Weights of a small GPT-style language model, trained from scratch on English Wikipedia.
Size: 15 layers, width 192, 3 heads of 64, MLP 512 GeGLU, vocabulary 4013, 7.48M parameters.
Architecture: tied embeddings, capped logits.
Each number is 50 + 12 x the weight over its row's rms, rounded and kept within 0 to 99. Layers, rows and columns count from 0. The size before them is the row's rms in percent of the matrix's.

# q: layer 8 attention query, 192x192, rms 0.0551, rows 164-170, columns 96-191
# k: layer 8 attention key, 192x192, rms 0.0534, rows 164-170, columns 96-191
q164 105:26 73 46 62 31 47 51 51 48 31 51 62 55 55 58 38 45 40 57 74 69 57 40 47 57 61 54 50 51 34 57 53 50 76 22 38 44 58 76 47 56 64 41 29 36 33 20 46 46 55 50 47 30 61 57 48 53 57 51 55 38 44 51 68 33 54 54 55 62 46 49 54 59 28 60 57 33 50 35 39 51 36 46 56 48 47 64 36 53 53 62 56 58 59 37 60
k164 100:26 34 34 33 41 34 40 45 59 74 52 38 47 51 46 62 60 49 68 46 53 59 53 33 56 42 50 67 40 51 55 67 40 37 54 35 60 61 57 61 60 60 57 44 61 47 39 48 45 34 65 52 43 49 43 49 59 58 62 59 59 48 47 41 65 50 16 41 42 34 37 67 63 52 56 72 33 44 50 61 58 22 46 40 49 42 22 59 62 52 66 66 43 52 36 33
q165 097:86 57 42 50 53 60 46 59 59 17 40 54 57 69 59 59 46 36 56 55 61 76 32 42 48 74 54 16 38 49 50 68 27 42 58 79 52 46 69 25 47 38 40 59 25 30 53 41 61 45 70 37 60 43 59 51 48 59 65 59 52 48 59 51 59 49 46 31 41 61 68 51 46 57 40 38 62 49 53 54 50 51 40 50 54 35 51 47 68 50 49 38 59 42 60 61
k165 096:45 54 41 41 62 46 56 60 57 58 32 33 53 54 47 28 56 47 49 64 55 70 72 43 57 57 59 29 41 53 61 54 35 42 55 56 46 56 59 44 61 55 69 54 45 58 59 46 36 44 49 25 51 73 67 60 45 53 45 51 60 51 46 37 49 38 52 53 46 49 41 58 52 64 57 44 51 21 53 39 72 47 27 48 57 44 31 40 64 68 64 48 57 45 56 30
q166 103:23 51 55 46 25 75 49 45 53 53 58 57 44 34 53 38 55 50 47 57 37 29 41 68 53 54 52 63 69 34 52 49 36 52 75 66 54 47 57 52 61 43 49 40 46 49 30 53 36 50 54 40 54 52 39 44 59 46 69 53 73 38 41 46 62 53 66 37 70 66 71 63 60 61 56 54 47 26 66 22 65 42 55 62 65 41 38 48 43 54 31 51 62 60 56 28
k166 097:63 53 59 34 50 55 79 64 51 51 46 56 56 51 59 74 49 48 64 52 33 28 46 46 55 55 54 48 68 58 40 47 39 64 21 66 68 38 37 54 43 70 42 71 80 67 45 43 28 47 55 44 41 40 55 43 46 17 36 41 31 34 40 50 62 59 51 51 43 39 42 43 37 53 62 47 34 44 64 60 51 40 44 36 65 51 15 56 38 67 48 34 23 43 34 26
q167 097:54 29 55 57 58 27 60 27 68 63 42 51 57 62 72 63 40 42 35 57 56 63 67 50 63 43 28 51 39 36 70 33 55 63 41 49 46 38 48 51 35 71 29 63 62 49 61 55 38 41 70 42 35 56 40 49 56 42 46 48 77 42 28 40 43 32 38 56 35 61 66 35 42 58 39 65 29 45 59 60 63 39 42 69 37 47 50 51 74 32 57 56 55 43 49 51
k167 099:39 52 52 32 81 62 52 52 46 57 31 64 28 64 40 40 43 46 51 53 63 65 21 36 57 49 58 52 58 32 47 39 38 35 64 55 43 61 37 48 45 63 31 37 68 57 47 64 50 49 69 55 53 54 40 40 50 66 62 35 57 41 27 57 32 60 49 57 71 42 28 53 47 42 48 43 45 64 66 31 55 47 34 54 51 52 56 43 40 53 43 51 46 48 58 52
q168 091:30 34 38 51 48 52 51 75 38 70 46 59 27 28 60 73 44 57 66 47 41 61 46 38 49 55 41 51 58 41 72 61 58 50 41 45 28 53 45 41 63 65 65 48 57 21 44 46 53 36 51 53 73 68 46 64 53 36 48 59 45 47 60 43 67 38 52 74 58 60 64 59 42 47 44 30 58 43 39 44 62 65 75 40 49 30 62 41 46 58 56 56 62 38 77 43
k168 092:79 46 41 58 56 32 56 74 32 31 54 47 29 38 49 48 49 46 35 59 49 61 64 42 50 59 55 40 51 51 49 60 35 55 73 63 66 57 47 71 55 52 62 49 45 51 70 47 61 61 39 62 44 53 68 79 47 59 53 27 49 61 31 41 69 39 79 35 52 83 70 53 51 46 60 31 47 56 29 57 59 51 46 51 44 53 54 57 48 39 32 34 35 59 56 68
q169 101:61 43 35 45 52 53 71 64 64 33 43 35 81 35 28 75 50 30 53 61 53 50 47 55 65 55 28 53 38 42 72 57 48 44 55 57 44 49 56 57 59 53 55 46 34 49 66 58 51 33 18 48 40 45 36 41 49 51 44 43 60 56 31 75 56 63 58 27 47 47 51 71 46 30 51 59 58 69 44 51 36 55 40 45 53 55 62 52 62 35 61 56 61 41 63 66
k169 101:54 61 51 49 31 51 32 59 50 51 74 45 61 42 48 35 32 50 69 57 57 57 49 49 57 65 43 44 39 40 50 42 48 48 61 61 53 48 71 51 79 35 51 43 53 46 45 50 42 52 65 70 72 63 46 53 44 70 52 51 41 36 37 54 47 46 51 56 53 32 61 56 50 73 43 26 42 73 53 41 43 18 26 59 49 38 56 46 52 63 74 44 50 30 42 49
q170 095:75 55 58 34 43 38 41 42 59 60 56 46 44 36 50 57 30 84 54 58 33 34 76 53 61 43 73 52 36 57 52 44 52 58 48 52 50 48 23 68 63 44 52 60 27 35 57 63 33 57 72 47 53 50 31 51 55 56 54 25 45 49 40 70 51 70 63 52 53 37 65 48 56 48 61 41 59 47 60 53 60 44 42 47 61 60 38 36 55 72 31 58 37 36 47 48
k170 094:61 53 82 51 27 23 58 62 54 62 62 70 76 44 67 54 61 71 58 71 68 45 43 68 27 43 56 47 85 48 44 43 67 74 61 55 47 32 29 53 63 37 31 35 61 40 63 73 62 57 64 42 43 54 38 33 46 41 36 31 55 57 56 52 47 53 41 62 64 58 36 49 58 33 50 51 55 31 36 45 53 35 44 43 54 72 72 49 45 64 48 40 37 51 65 52